config.yaml
n_layer: 12
n_kv_head: 12
norm_place: "pre"
positions: "rope"
qk_norm: true
attn_scale: 0.125
tie_embeddings: true
parallel_block: false
extras: ["normalized values", "capped logits"]
init: "normal"
init_std_qkv: 0.0188
init_std_up: 0.0188
seq_len: 1024
train_tokens: 650500000
dataset: "wikipedia_en"
Each number is 200 + 20 x the weight over the matrix's rms, rounded and kept within 0 to 999. Layers, rows and columns count from 0.

# down: layer 4 MLP down (transposed), 2048x512, rms 0.037, rows 477-503, columns 128-255
# up: layer 4 MLP up, 2048x512, rms 0.0407, rows 478-504, columns 128-255
down477,186,219,173,199,201,196,171,209,193,189,217,216,194,193,228,157,204,210,204,193,196,170,170,179,203,233,225,179,188,183,218,216,208,205,199,223,234,211,182,234,163,162,217,211,178,240,208,223,217,187,224,186,207,175,195,188,191,233,174,201,206,204,182,205,195,192,212,171,202,214,190,223,214,212,241,206,196,205,172,185,180,201,205,231,193,177,213,217,202,198,192,207,221,172,210,219,234,199,150,203,184,200,197,217,170,167,178,226,209,245,204,242,204,173,193,238,172,188,175,190,182,210,231,186,202,163,176,173
up478,199,201,201,234,210,250,200,218,268,197,229,194,177,186,171,239,205,197,204,188,211,190,201,164,185,191,196,178,218,205,226,217,215,173,198,217,204,187,159,164,206,197,199,227,189,213,186,185,229,189,194,223,189,227,227,196,190,196,175,244,173,169,204,212,225,192,226,191,196,210,207,187,171,219,156,182,218,167,179,201,182,200,228,209,197,210,217,205,225,180,192,190,199,209,240,170,200,197,189,186,223,202,218,210,190,199,163,188,168,191,226,207,235,213,195,231,184,192,174,246,181,237,228,179,206,182,197,170
down478,189,201,216,189,186,199,169,206,190,217,232,236,178,151,162,222,212,233,159,184,195,210,209,206,204,188,184,185,237,209,185,195,212,174,189,188,246,206,201,190,219,210,173,250,187,217,196,209,202,241,216,185,200,220,182,169,186,156,201,172,160,215,181,204,161,223,208,168,210,201,217,192,203,213,180,187,174,217,197,223,198,164,181,199,211,182,187,195,241,179,210,167,191,195,193,210,176,186,188,203,204,225,234,197,221,209,238,244,224,192,212,211,238,194,205,186,170,181,166,228,202,176,210,202,188,198,208,209
up479,149,219,177,165,176,190,225,195,257,151,227,150,169,187,231,179,189,208,175,186,224,181,169,187,192,209,204,190,176,179,168,211,192,207,206,162,198,216,197,183,230,217,214,226,184,191,212,202,202,235,177,193,196,208,213,194,188,202,215,202,239,167,191,181,155,181,214,233,207,197,221,229,161,187,173,205,186,178,180,206,190,213,201,195,189,216,193,164,198,244,184,209,217,247,185,205,228,175,193,215,213,214,201,206,195,214,192,178,213,191,202,182,181,216,226,220,184,193,189,220,181,221,159,212,229,190,223,194
down479,195,201,170,234,203,216,227,195,216,208,196,221,171,225,182,214,181,202,228,163,183,181,208,200,195,226,196,205,195,218,239,184,142,204,189,204,203,172,221,185,218,181,233,206,207,211,210,193,194,210,234,203,197,169,198,177,223,192,208,205,229,183,226,220,173,218,218,198,206,209,207,191,189,214,190,198,237,191,215,172,209,189,205,220,197,185,168,232,226,161,207,218,210,138,184,209,238,180,167,199,201,206,203,217,203,226,174,181,213,217,195,220,214,222,171,208,227,189,174,187,175,180,208,154,246,205,164,214
up480,194,196,214,213,186,207,233,241,221,204,221,200,207,212,188,183,189,210,202,172,205,171,197,203,201,217,214,204,209,245,211,171,171,207,216,231,166,187,208,241,222,207,216,181,183,206,194,177,216,239,246,203,211,210,186,201,206,226,239,178,218,197,184,200,191,189,177,206,181,185,215,201,191,223,200,210,233,181,167,223,188,197,182,199,174,202,215,182,229,216,213,204,246,188,207,225,210,184,218,212,195,207,211,219,225,192,215,191,195,205,162,198,200,186,232,191,203,175,180,193,200,196,208,182,185,168,194,186
down480,169,170,211,232,177,248,172,222,199,241,219,228,227,224,205,197,187,217,175,196,220,215,216,214,213,202,216,178,179,180,203,202,151,199,215,210,187,206,168,180,203,194,240,215,208,195,181,210,177,231,183,187,199,188,183,194,213,176,180,210,189,177,215,202,215,180,220,211,238,196,197,206,217,185,173,211,147,216,184,190,220,208,249,182,204,169,214,201,194,215,168,213,192,191,180,150,159,204,191,209,214,224,231,206,167,214,176,195,171,184,199,199,207,179,222,208,167,211,187,217,176,189,194,174,224,183,219,227
up481,196,197,198,206,214,197,187,219,234,214,195,202,206,206,210,179,174,197,213,193,193,205,175,198,179,210,184,193,153,209,194,192,163,226,219,194,175,212,213,217,220,215,200,202,201,173,200,204,198,234,203,190,184,206,197,170,177,227,233,211,222,171,185,215,225,164,190,194,213,167,204,232,154,228,196,213,174,201,188,193,157,223,209,190,226,240,209,223,229,199,220,199,188,199,181,190,185,217,196,194,208,214,192,226,217,212,228,203,145,190,246,203,214,208,239,209,182,211,218,200,218,171,228,203,196,236,218,199
down481,194,195,214,176,172,179,174,238,206,212,175,214,197,235,180,199,206,226,185,199,230,200,227,186,200,182,203,198,200,196,226,221,179,202,203,207,212,205,191,192,205,207,209,190,198,175,191,192,191,202,146,183,221,197,205,189,190,200,190,215,194,220,193,189,221,201,209,173,172,194,168,197,197,171,207,167,239,169,214,210,195,227,225,202,196,199,200,209,202,211,198,216,201,187,178,178,252,191,137,180,223,178,190,193,216,192,193,179,184,206,174,198,205,208,210,201,216,183,220,180,209,198,200,209,140,203,202,204
up482,198,188,204,225,197,208,215,206,210,190,213,209,156,205,198,197,214,184,168,196,167,190,181,192,194,224,218,176,176,187,191,182,209,177,227,202,181,169,202,218,210,185,220,210,183,202,187,195,216,198,170,199,241,220,201,174,183,217,189,199,203,201,225,204,208,198,185,226,220,187,208,187,199,213,225,188,225,213,207,203,180,165,212,196,212,213,191,197,201,180,210,175,206,237,202,207,182,222,206,198,243,206,207,182,190,212,204,178,220,182,177,218,216,242,175,220,199,230,203,245,175,186,225,177,207,186,203,204
down482,216,181,243,202,218,191,209,235,202,187,195,224,156,232,213,195,225,199,197,201,169,203,200,202,190,230,217,167,209,199,208,226,215,192,186,203,185,191,194,225,224,176,210,219,206,199,186,209,213,202,204,176,222,198,213,208,193,201,192,194,186,189,141,208,203,206,209,217,209,191,220,180,231,204,160,196,192,193,190,181,196,183,230,197,212,157,236,207,180,201,166,206,181,260,210,209,190,200,164,205,191,218,155,192,216,203,180,212,204,195,178,179,230,217,222,209,232,203,217,197,181,188,217,200,198,206,207,227
up483,168,213,181,195,164,218,213,205,242,174,201,194,212,200,220,183,197,197,207,186,212,214,219,207,224,220,188,167,199,217,201,250,193,203,206,178,193,189,219,199,204,192,221,193,172,212,204,215,209,202,207,194,210,188,230,193,187,204,191,188,195,222,179,167,186,182,220,215,192,189,215,206,174,181,210,214,189,180,210,202,202,231,228,190,220,229,211,222,221,238,213,197,222,205,198,212,173,183,192,229,209,259,190,187,237,207,137,235,164,174,201,209,178,241,219,181,176,219,184,182,183,204,187,193,182,189,201,212
down483,167,229,190,179,219,225,220,184,176,205,160,185,190,218,180,203,194,197,182,210,200,202,231,222,214,190,225,170,181,208,200,197,177,211,196,211,163,223,215,210,177,242,183,190,212,196,187,232,174,230,225,248,213,227,239,194,231,212,210,199,225,175,261,199,148,214,202,225,187,175,222,170,183,196,199,187,199,201,181,217,167,230,220,215,191,175,184,193,161,202,167,212,196,199,233,243,229,226,177,183,197,199,205,238,169,208,189,177,215,183,197,204,222,211,184,181,188,202,182,228,179,188,199,199,192,193,231,189
up484,213,204,199,220,190,214,247,204,196,186,213,225,191,222,199,186,209,227,214,203,224,188,196,210,191,192,234,210,187,198,227,167,182,190,189,205,176,196,170,221,205,236,215,180,238,196,207,207,204,195,217,173,203,216,159,213,185,213,193,169,211,189,216,196,198,201,176,201,206,196,232,186,192,171,233,206,196,198,161,160,197,208,212,170,218,235,198,206,229,206,216,226,192,223,179,213,194,189,222,187,207,204,183,224,178,204,184,190,247,191,185,221,178,215,192,186,242,194,190,196,193,212,209,190,197,240,196,202
down484,230,226,166,158,199,185,195,220,196,201,215,159,176,186,188,209,174,200,189,197,191,217,233,178,200,214,181,200,197,193,171,205,240,170,211,202,183,204,203,212,195,207,189,204,184,237,189,180,202,180,183,227,218,182,207,216,177,173,200,201,195,210,195,201,182,197,188,214,229,218,192,199,210,190,186,190,216,229,186,214,209,202,201,207,216,199,177,191,188,202,200,189,186,194,224,212,196,186,218,209,200,183,192,183,222,207,196,191,236,206,217,170,219,203,202,242,187,216,197,210,210,204,209,192,210,155,197,207
up485,187,221,200,194,187,237,182,210,217,197,217,235,187,223,191,187,158,227,191,188,188,168,200,223,225,265,200,189,194,200,216,225,202,183,228,208,203,188,230,182,201,224,192,241,186,239,210,174,211,215,222,207,190,200,201,189,184,219,198,246,184,204,203,227,168,196,186,193,187,171,230,181,203,174,194,188,217,200,228,192,205,205,189,192,192,209,189,209,205,208,209,203,210,201,154,175,200,184,213,182,209,231,202,197,211,197,177,207,199,198,210,237,215,222,204,196,211,183,180,226,207,235,175,197,194,187,180,185
down485,235,211,191,177,182,213,192,190,180,181,211,229,208,171,217,172,205,219,204,173,174,221,207,186,189,181,210,213,225,186,219,198,223,209,212,207,169,220,168,173,209,214,200,221,173,177,201,230,168,217,216,200,212,221,205,208,240,202,192,198,208,183,194,174,191,215,212,207,165,221,209,232,243,208,204,170,176,242,147,210,204,159,178,231,206,205,170,219,199,178,216,193,223,225,204,190,211,209,165,184,132,162,170,194,235,198,228,193,192,194,206,190,206,194,189,221,173,220,216,217,198,178,169,210,208,182,198,215
up486,173,191,237,230,236,200,222,192,214,184,172,202,210,217,189,185,211,182,189,168,164,203,164,203,206,186,195,202,194,195,197,164,194,208,193,208,245,204,197,187,188,190,194,186,211,186,215,206,215,205,179,183,208,204,204,187,187,196,166,178,198,174,186,201,177,176,223,197,167,172,200,209,161,216,227,215,178,208,198,168,166,187,222,185,180,212,203,219,206,226,202,224,254,220,189,224,223,202,196,177,230,201,213,214,218,207,186,194,201,201,210,203,219,185,206,209,193,165,182,213,189,200,218,206,210,232,205,172
down486,158,212,229,195,206,228,206,215,170,214,170,220,209,213,224,209,198,195,181,201,182,193,230,152,182,211,197,202,198,178,195,190,210,193,172,217,202,193,198,232,177,230,214,205,208,139,174,171,141,181,186,165,179,189,138,220,137,204,193,194,204,203,193,168,187,221,210,185,251,190,168,172,191,206,201,215,212,214,189,218,235,211,187,222,198,202,209,206,162,198,216,190,196,217,259,208,210,174,234,187,242,175,197,211,226,220,200,216,205,197,227,197,202,176,240,206,196,209,194,234,192,182,186,230,186,251,182,171
up487,202,191,207,211,188,190,195,201,206,161,198,172,212,201,203,198,214,152,206,184,212,219,190,224,192,187,205,199,213,191,205,182,187,144,167,172,188,209,190,208,238,208,206,188,241,220,223,191,205,216,224,215,183,217,162,191,196,232,219,218,221,190,194,215,193,190,233,221,210,181,171,193,182,191,197,213,216,219,182,192,185,163,165,229,163,216,187,205,166,174,223,229,182,183,203,222,200,178,181,199,221,205,194,190,159,212,185,170,221,187,208,201,186,205,196,164,189,195,181,189,226,215,238,214,194,201,199,193
down487,171,175,169,191,143,194,200,249,172,221,224,192,206,186,195,192,178,210,179,207,184,214,184,205,206,209,188,203,198,241,229,213,195,202,207,190,192,170,227,209,175,230,193,187,180,166,179,169,188,190,195,175,204,200,179,171,187,253,217,197,190,211,171,229,226,244,169,182,213,239,222,199,174,192,208,208,213,211,212,192,189,157,216,202,155,195,212,197,181,207,215,201,237,205,194,195,209,217,183,224,217,223,203,202,223,167,211,273,174,220,190,221,200,229,186,218,201,209,194,224,201,176,186,209,194,227,188,189
up488,197,208,193,203,236,180,201,180,208,199,203,168,203,163,195,211,147,199,188,175,193,213,186,175,201,152,236,191,209,201,207,214,211,246,231,218,212,214,198,167,211,162,216,217,179,193,197,191,215,169,187,192,144,187,190,222,200,217,245,182,169,211,206,200,200,195,199,202,193,208,195,194,164,194,201,198,201,227,176,188,163,169,233,185,201,230,199,180,212,210,216,221,226,218,196,180,212,227,206,193,210,212,198,195,215,194,191,170,215,167,168,202,207,214,202,202,198,194,182,192,202,166,176,193,185,196,227,185
down488,193,191,211,188,189,188,197,227,212,194,179,191,234,222,182,195,220,214,196,225,206,182,220,190,245,208,168,162,227,227,214,187,206,209,200,213,201,208,179,219,174,183,191,205,177,195,211,217,176,202,230,192,198,203,183,221,151,222,239,229,231,199,233,165,196,206,179,215,208,167,178,187,185,200,182,198,214,192,216,186,197,204,207,219,199,203,195,201,212,188,184,231,188,195,208,201,180,185,187,216,193,178,199,204,207,193,217,205,187,208,199,235,162,203,217,240,183,198,200,200,215,201,190,189,203,221,190,195
up489,196,185,177,191,196,183,201,193,179,172,179,186,182,163,231,217,187,223,203,187,212,178,200,186,199,177,234,196,220,192,187,205,198,136,156,204,235,194,151,195,211,223,193,200,184,202,161,206,197,231,230,197,185,208,181,208,220,187,233,177,168,234,192,225,207,216,186,226,215,200,195,171,229,208,183,204,233,172,168,218,177,186,174,193,189,194,189,172,201,196,207,214,186,234,197,213,215,169,239,179,220,225,208,202,161,206,183,212,225,198,182,197,183,199,209,155,211,206,205,196,167,197,185,184,200,200,211,187
down489,213,181,219,242,213,167,214,229,208,195,201,179,184,201,224,207,209,181,213,189,191,219,212,216,206,194,195,192,185,170,187,194,201,227,196,206,199,229,175,185,203,220,202,196,185,218,229,229,157,190,198,205,205,196,193,216,211,164,218,199,224,196,177,202,228,168,235,195,194,193,215,225,206,236,184,219,191,138,192,203,194,159,180,169,172,228,175,199,183,213,225,202,162,166,195,195,208,209,225,202,203,235,194,214,181,158,232,206,169,201,209,206,223,180,202,206,212,214,192,194,204,168,202,229,210,196,207,251
up490,215,190,209,173,229,195,235,224,194,229,233,219,209,172,176,207,190,181,201,196,190,179,192,194,184,222,220,223,206,226,221,178,221,220,160,200,198,186,203,208,183,182,188,200,212,193,202,202,240,173,206,188,207,194,192,216,202,200,248,219,227,200,224,199,200,204,183,207,188,189,188,198,197,161,197,161,216,204,211,215,185,225,207,220,198,245,218,187,191,174,166,192,197,213,236,220,212,199,195,198,200,179,229,225,191,215,154,206,205,204,159,237,202,216,190,165,210,185,198,175,249,193,193,195,194,210,161,202
down490,191,200,195,206,206,190,228,245,193,244,233,203,186,187,224,155,141,173,194,169,168,200,234,199,157,197,188,197,170,187,214,239,212,176,185,232,204,195,182,246,215,236,223,179,196,203,198,223,186,206,209,195,212,222,197,216,189,190,189,228,208,209,190,192,186,208,185,214,222,195,200,224,195,187,191,193,193,215,187,216,220,195,170,198,187,183,223,197,165,212,190,223,193,202,191,189,201,185,214,203,196,202,192,187,190,225,181,185,198,188,219,177,160,211,235,236,178,191,206,217,191,244,222,176,223,158,200,190
up491,199,167,167,227,184,222,184,209,215,182,221,183,204,209,194,203,188,194,231,180,201,214,170,199,201,166,181,163,176,201,178,172,194,195,168,205,193,203,208,215,209,180,203,235,183,202,220,203,207,205,200,179,195,207,232,164,196,220,206,195,198,211,196,221,205,211,204,198,191,217,186,223,157,216,190,181,192,218,214,239,180,170,168,199,202,262,197,224,204,205,226,185,216,206,192,199,184,209,229,203,216,203,219,216,189,196,189,154,204,192,208,205,191,209,216,177,204,198,179,217,197,181,192,200,206,155,180,187
down491,217,152,205,182,217,185,217,210,158,225,225,187,212,210,194,202,211,220,183,171,191,145,206,228,225,193,170,177,210,200,235,201,207,211,204,181,167,198,215,179,202,188,201,167,179,200,206,196,231,184,226,196,222,171,192,174,224,196,225,210,214,198,189,225,212,171,233,195,175,198,200,184,213,194,180,202,194,226,199,204,189,211,213,194,188,198,194,217,172,226,210,209,196,201,189,163,198,197,208,198,212,214,185,190,214,195,203,179,220,204,196,218,213,186,190,194,161,240,196,212,242,207,197,199,210,180,194,229
up492,167,207,180,207,178,216,201,198,217,231,176,179,194,195,197,204,181,214,230,182,173,201,183,212,212,184,216,183,182,219,203,221,219,169,218,159,225,197,189,221,216,203,246,205,189,184,200,173,194,169,190,213,258,208,184,202,194,228,182,194,217,201,185,184,198,192,192,185,179,171,204,242,195,186,220,208,201,204,208,189,189,176,205,198,201,220,197,202,209,212,192,210,221,214,176,231,276,214,251,193,231,192,224,220,224,215,224,202,198,179,207,216,166,202,198,215,183,185,172,201,196,198,250,190,196,204,204,215
down492,206,205,221,214,231,213,208,174,189,185,181,194,197,209,175,227,221,200,169,194,205,200,207,191,183,206,236,170,211,209,217,192,187,175,209,206,196,195,213,185,197,185,201,250,209,186,213,172,216,253,191,209,198,195,213,209,188,209,172,205,202,219,195,174,186,188,173,241,242,219,191,176,197,178,199,179,215,208,195,184,209,231,219,180,197,174,189,198,204,203,234,215,191,184,202,218,230,194,157,196,196,210,216,194,180,202,197,212,204,170,175,201,214,211,191,206,182,196,199,207,199,174,183,162,213,208,189,211
up493,185,210,192,225,191,200,206,182,216,166,209,213,203,210,225,165,206,204,203,185,211,183,216,157,191,228,220,210,224,208,217,203,185,179,194,179,226,149,173,189,211,167,199,199,213,192,202,237,205,202,187,188,177,182,208,200,220,236,194,178,198,200,218,183,178,227,218,166,166,227,227,180,158,167,218,198,237,209,213,214,207,199,201,157,174,206,178,221,204,202,208,224,188,206,215,210,171,202,178,207,233,240,177,214,206,222,221,212,206,175,221,213,188,210,193,193,200,200,191,220,187,210,188,185,202,216,194,184
down493,202,208,199,177,215,219,206,194,192,181,201,202,211,205,232,189,217,186,183,172,220,206,226,173,199,213,201,175,212,182,240,181,201,215,186,212,192,205,210,206,203,248,188,193,215,166,220,236,191,223,198,199,174,214,181,191,171,181,263,172,226,155,208,194,190,196,150,238,244,202,176,169,188,205,179,241,187,196,239,186,231,205,190,194,179,189,175,216,165,227,186,176,210,221,206,204,221,231,177,179,240,189,191,214,200,223,205,188,206,224,145,199,194,208,190,179,194,215,197,192,185,229,188,183,209,207,219,202
up494,215,163,226,219,210,227,170,214,209,179,191,172,255,190,195,172,197,209,204,166,194,191,194,204,185,196,184,199,208,206,194,178,201,203,197,230,195,216,211,227,212,161,195,240,194,183,192,205,221,193,221,184,237,200,254,227,209,212,203,215,211,160,154,169,168,170,218,230,216,182,180,160,163,193,183,184,192,160,219,172,211,193,195,202,203,182,192,210,209,184,176,192,216,187,191,204,231,206,201,206,233,205,188,230,215,223,199,188,201,183,192,176,166,205,180,173,190,193,182,210,218,187,219,199,194,207,178,193
down494,193,245,183,230,185,190,216,221,191,180,215,195,165,202,198,206,233,200,208,211,183,219,187,193,213,208,195,192,199,198,222,246,198,192,213,199,228,192,182,215,168,224,215,189,182,190,211,182,149,184,198,164,153,177,174,207,173,240,204,187,212,208,185,214,231,203,216,202,177,214,203,187,228,207,244,192,207,174,177,191,192,229,199,179,161,209,201,166,225,207,230,226,190,203,226,164,191,210,221,185,218,196,207,209,217,197,199,191,230,178,185,200,203,198,197,216,200,200,185,229,210,206,181,193,216,203,221,208
up495,203,214,214,204,224,204,180,181,204,188,201,210,192,221,230,240,206,203,187,201,208,185,196,212,210,212,204,229,158,179,211,192,210,239,198,157,219,149,212,211,218,196,232,204,195,183,206,202,194,202,221,191,199,223,169,205,226,222,211,205,210,187,238,202,219,203,175,193,154,161,231,201,192,170,211,199,187,222,228,206,169,209,222,208,209,192,198,187,197,196,204,224,188,206,246,203,224,198,185,187,197,209,197,187,193,205,196,187,228,179,196,199,191,226,187,235,174,178,225,246,202,179,215,197,162,212,179,214
down495,205,239,183,207,196,207,223,218,183,192,183,186,211,234,227,176,209,226,195,189,229,223,218,209,171,203,199,190,219,170,186,220,219,180,162,221,177,177,207,187,209,198,232,219,195,209,188,214,171,198,190,204,219,167,200,236,234,199,208,225,203,204,196,178,206,182,202,191,200,209,187,223,199,202,186,212,202,184,204,192,223,205,229,195,201,218,188,179,211,196,217,200,198,195,176,204,158,180,210,199,205,255,207,211,198,181,167,227,179,200,208,187,193,213,198,200,189,213,208,225,214,181,183,204,205,174,204,189
up496,232,175,192,218,197,181,198,216,211,198,215,180,243,172,209,214,154,220,190,182,196,159,203,183,225,238,185,195,172,186,153,221,220,202,201,175,199,219,212,168,212,178,182,197,165,166,224,212,212,207,164,183,199,178,213,192,184,216,215,250,230,152,193,179,214,201,237,209,201,223,167,194,217,216,181,159,240,193,190,164,172,185,258,153,210,194,203,208,194,188,192,208,175,221,221,218,221,210,215,197,206,243,191,198,196,216,209,211,175,193,204,177,214,209,186,199,170,227,175,208,175,192,200,192,194,221,201,180
down496,198,209,207,201,222,187,197,221,203,209,236,181,221,182,210,179,204,204,211,182,217,208,193,165,218,201,180,159,172,214,205,190,196,217,210,191,218,229,176,203,231,182,181,172,172,197,221,187,211,218,199,181,229,166,192,163,219,155,208,167,182,178,193,205,256,196,190,199,214,232,204,165,162,194,158,220,167,226,175,177,202,189,203,215,236,180,187,190,174,207,195,199,191,158,269,185,191,196,225,184,175,232,198,186,191,185,194,167,201,208,204,218,193,214,158,204,218,206,206,204,179,219,188,204,187,199,213,225
up497,170,205,209,168,174,233,233,214,205,202,198,174,179,251,232,176,193,198,155,188,221,200,187,182,176,197,207,189,193,199,253,210,207,198,236,216,190,204,175,236,215,197,192,206,202,195,216,206,210,188,222,206,205,232,207,206,230,195,212,235,219,226,177,196,199,179,203,180,193,235,226,256,170,238,203,191,220,207,168,179,177,190,225,176,193,225,201,192,224,233,200,195,212,192,237,229,220,178,193,190,215,186,237,240,203,203,186,186,250,224,183,219,236,178,174,174,221,195,196,205,180,226,213,169,195,162,198,161
down497,174,174,212,179,179,184,176,217,199,215,204,197,199,233,198,201,198,186,190,200,213,227,202,188,217,210,199,189,233,195,173,187,213,194,150,236,213,220,208,179,177,212,205,219,179,208,230,210,204,225,226,178,176,220,224,187,136,181,210,189,167,177,216,181,217,144,205,214,167,189,208,195,207,180,205,184,206,200,191,198,197,254,200,234,187,232,203,190,155,201,216,214,201,188,193,180,169,196,178,195,206,184,188,162,163,225,185,206,212,196,166,188,187,161,193,181,228,233,208,143,192,199,209,229,200,191,209,224
up498,222,205,187,218,195,190,184,207,216,196,214,180,184,201,174,197,213,196,200,179,192,213,153,231,216,202,175,195,176,188,240,194,224,224,212,166,189,153,210,221,209,176,203,173,184,196,185,215,209,192,214,189,212,227,161,170,199,223,210,206,197,164,180,192,208,196,214,161,168,186,216,203,171,239,182,184,198,193,210,227,218,189,218,212,223,168,223,237,212,213,192,212,220,180,214,219,217,213,253,189,206,203,216,196,197,191,208,191,195,208,177,197,193,199,183,251,191,206,206,200,190,187,208,192,187,195,200,203
down498,172,177,222,189,210,178,220,200,168,207,169,208,196,177,165,169,221,197,191,171,202,235,188,186,197,184,172,190,211,178,183,193,189,181,198,220,196,225,188,154,213,221,160,177,194,176,177,207,185,236,201,186,204,198,213,217,192,196,203,193,217,217,186,229,191,217,155,194,226,188,217,201,191,198,185,188,196,194,215,208,208,197,210,179,203,211,201,207,174,205,211,208,189,199,218,214,206,221,219,209,192,207,196,194,216,197,238,187,210,175,205,187,204,188,243,197,182,202,205,215,217,229,139,198,180,208,217,215
up499,195,229,225,169,245,212,219,237,226,212,196,213,210,227,203,209,183,231,192,205,195,196,201,179,182,244,188,236,222,159,201,195,170,208,230,177,183,175,187,235,204,180,188,184,206,211,186,218,198,199,184,205,217,246,216,232,185,244,202,203,187,169,208,213,232,184,207,170,188,195,176,199,202,178,149,228,206,194,189,195,163,212,184,214,203,195,217,246,218,221,164,214,175,204,211,201,194,199,187,181,212,232,206,180,179,211,210,182,187,198,223,177,165,203,191,162,189,205,217,196,213,209,227,204,229,214,202,206
down499,206,198,218,176,202,184,207,196,180,196,221,240,191,205,200,212,216,210,159,213,245,193,208,202,198,203,194,194,203,189,225,202,209,212,210,232,203,174,196,210,188,195,169,193,189,179,183,170,219,185,226,203,157,216,208,191,175,203,181,192,220,186,205,205,191,225,163,196,225,169,189,203,213,182,208,230,204,199,216,199,186,206,212,207,224,201,225,170,165,154,204,224,204,222,219,211,238,217,177,179,169,213,212,188,208,236,201,220,204,215,231,191,198,180,240,177,218,150,146,196,232,196,194,185,228,196,210,203
up500,230,207,176,230,182,221,232,186,196,186,195,205,215,259,196,222,225,225,187,204,208,156,193,206,192,240,171,224,195,193,214,174,198,184,159,197,192,146,165,187,214,178,219,211,204,192,210,226,197,174,205,177,221,228,187,222,190,216,246,201,212,173,235,195,191,169,186,189,200,211,234,192,171,188,237,170,218,186,207,211,212,207,201,170,214,195,209,222,225,229,177,197,228,190,202,191,172,201,183,233,208,213,174,182,213,205,258,197,207,174,154,222,189,223,178,208,217,201,201,216,183,197,209,163,164,201,162,185
down500,238,198,207,222,188,198,202,226,200,192,177,202,183,215,217,183,189,233,233,201,217,215,187,210,223,201,205,258,216,190,267,183,196,196,197,209,202,209,166,181,192,226,209,235,225,182,220,206,187,201,199,192,193,264,161,197,206,191,168,222,217,184,235,220,192,181,161,215,213,169,217,205,168,186,233,203,178,178,196,203,217,181,211,191,197,189,199,178,188,226,188,155,207,198,186,205,176,166,196,216,208,180,228,174,193,198,195,209,216,188,221,229,175,211,200,238,194,231,182,226,180,189,181,182,231,223,205,205
up501,189,187,205,238,208,176,217,221,205,193,204,178,188,207,227,169,174,201,209,182,215,159,191,162,202,182,216,204,193,210,223,189,205,182,211,196,222,189,219,195,182,193,237,214,202,220,160,216,214,213,187,205,177,241,190,186,204,225,227,195,190,206,206,151,213,211,219,170,216,219,209,168,205,218,204,151,197,211,200,190,180,203,245,204,219,204,209,198,166,209,220,234,246,211,198,195,206,162,185,216,223,218,191,191,197,203,207,197,227,152,179,220,200,189,176,198,202,220,195,210,148,198,200,185,225,208,215,206
down501,210,220,188,205,200,193,213,195,180,203,227,181,196,171,209,185,197,237,166,195,167,235,217,211,178,214,216,200,207,219,215,174,182,223,214,202,209,198,194,162,199,166,208,216,187,207,206,213,207,215,225,218,180,227,210,254,220,204,204,182,203,220,209,189,165,222,215,217,200,205,157,195,197,173,176,225,171,208,214,199,200,229,194,221,197,188,189,218,257,199,175,201,192,190,204,179,181,192,220,224,185,182,193,172,151,209,222,198,231,194,198,214,213,200,199,216,185,245,239,211,216,192,189,164,190,204,187,216
up502,199,193,179,202,233,217,157,244,202,198,207,174,208,222,201,192,171,198,193,190,231,174,177,166,187,199,191,221,224,183,197,187,191,223,203,205,221,212,160,198,187,183,193,187,195,198,195,219,220,206,182,174,188,218,178,202,205,213,155,249,171,148,204,204,214,212,200,191,206,219,204,186,205,176,209,181,184,211,200,207,197,184,225,211,183,189,216,167,205,225,160,204,234,244,152,214,210,200,210,236,201,198,233,238,176,213,195,157,186,198,228,219,169,196,210,172,174,192,174,171,203,175,195,228,223,171,191,190
down502,229,170,191,190,182,183,213,224,195,212,192,222,205,223,191,202,198,232,193,225,193,207,188,209,191,183,176,226,169,187,189,217,220,170,194,158,200,166,200,198,196,210,220,192,204,222,170,197,219,225,192,170,208,186,196,156,171,193,216,216,194,147,180,197,205,209,227,199,180,207,213,215,203,162,228,181,240,220,223,198,197,201,184,152,225,222,164,156,158,189,228,229,250,208,209,189,210,201,196,193,177,208,233,236,190,213,219,201,206,216,217,220,143,198,200,197,209,199,183,213,182,166,199,228,176,205,169,200
up503,153,227,189,191,204,237,254,191,185,184,187,180,167,202,195,167,204,194,181,180,208,216,169,214,186,204,195,200,195,195,165,221,184,187,153,166,197,218,237,221,190,155,191,215,195,203,220,200,187,184,189,183,224,222,168,197,200,235,183,219,181,197,187,161,225,189,206,190,173,211,214,181,206,211,190,188,225,202,148,173,149,217,232,185,185,190,187,200,207,200,224,216,254,177,220,211,174,180,183,208,214,213,189,217,215,182,193,186,184,179,209,242,200,229,199,171,157,210,189,209,147,164,227,224,206,171,190,168
down503,194,182,202,209,207,211,188,202,225,169,186,234,236,231,170,201,224,172,193,208,232,206,210,216,215,200,208,207,187,195,216,188,193,177,177,207,189,217,232,161,164,183,235,177,194,185,177,172,196,202,267,222,199,198,206,203,221,213,176,238,228,174,180,239,223,203,211,230,203,186,228,202,200,179,168,225,219,205,214,199,221,201,197,215,218,166,211,223,223,192,225,202,214,173,206,171,210,197,197,221,164,210,189,180,192,220,208,252,236,205,190,205,235,182,225,165,208,173,176,210,215,197,154,229,201,180,200,220
up504,207,191,195,234,162,201,218,197,186,197,245,180,154,203,230,196,168,189,161,179,219,189,212,181,199,242,229,185,223,201,228,184,220,173,183,197,187,185,238,205,209,224,220,205,213,220,214,206,212,224,210,171,152,219,185,209,240,192,189,251,192,198,181,174,234,203,195,197,199,190,225,183,183,239,231,189,241,187,177,189,219,195,202,212,202,208,198,174,204,164,248,216,197,210,197,229,211,179,172,199,218,179,198,204,207,215,167,208,221,176,191,166,193,214,215,163,190,237,176,234,244,181,238,161,214,168,183,191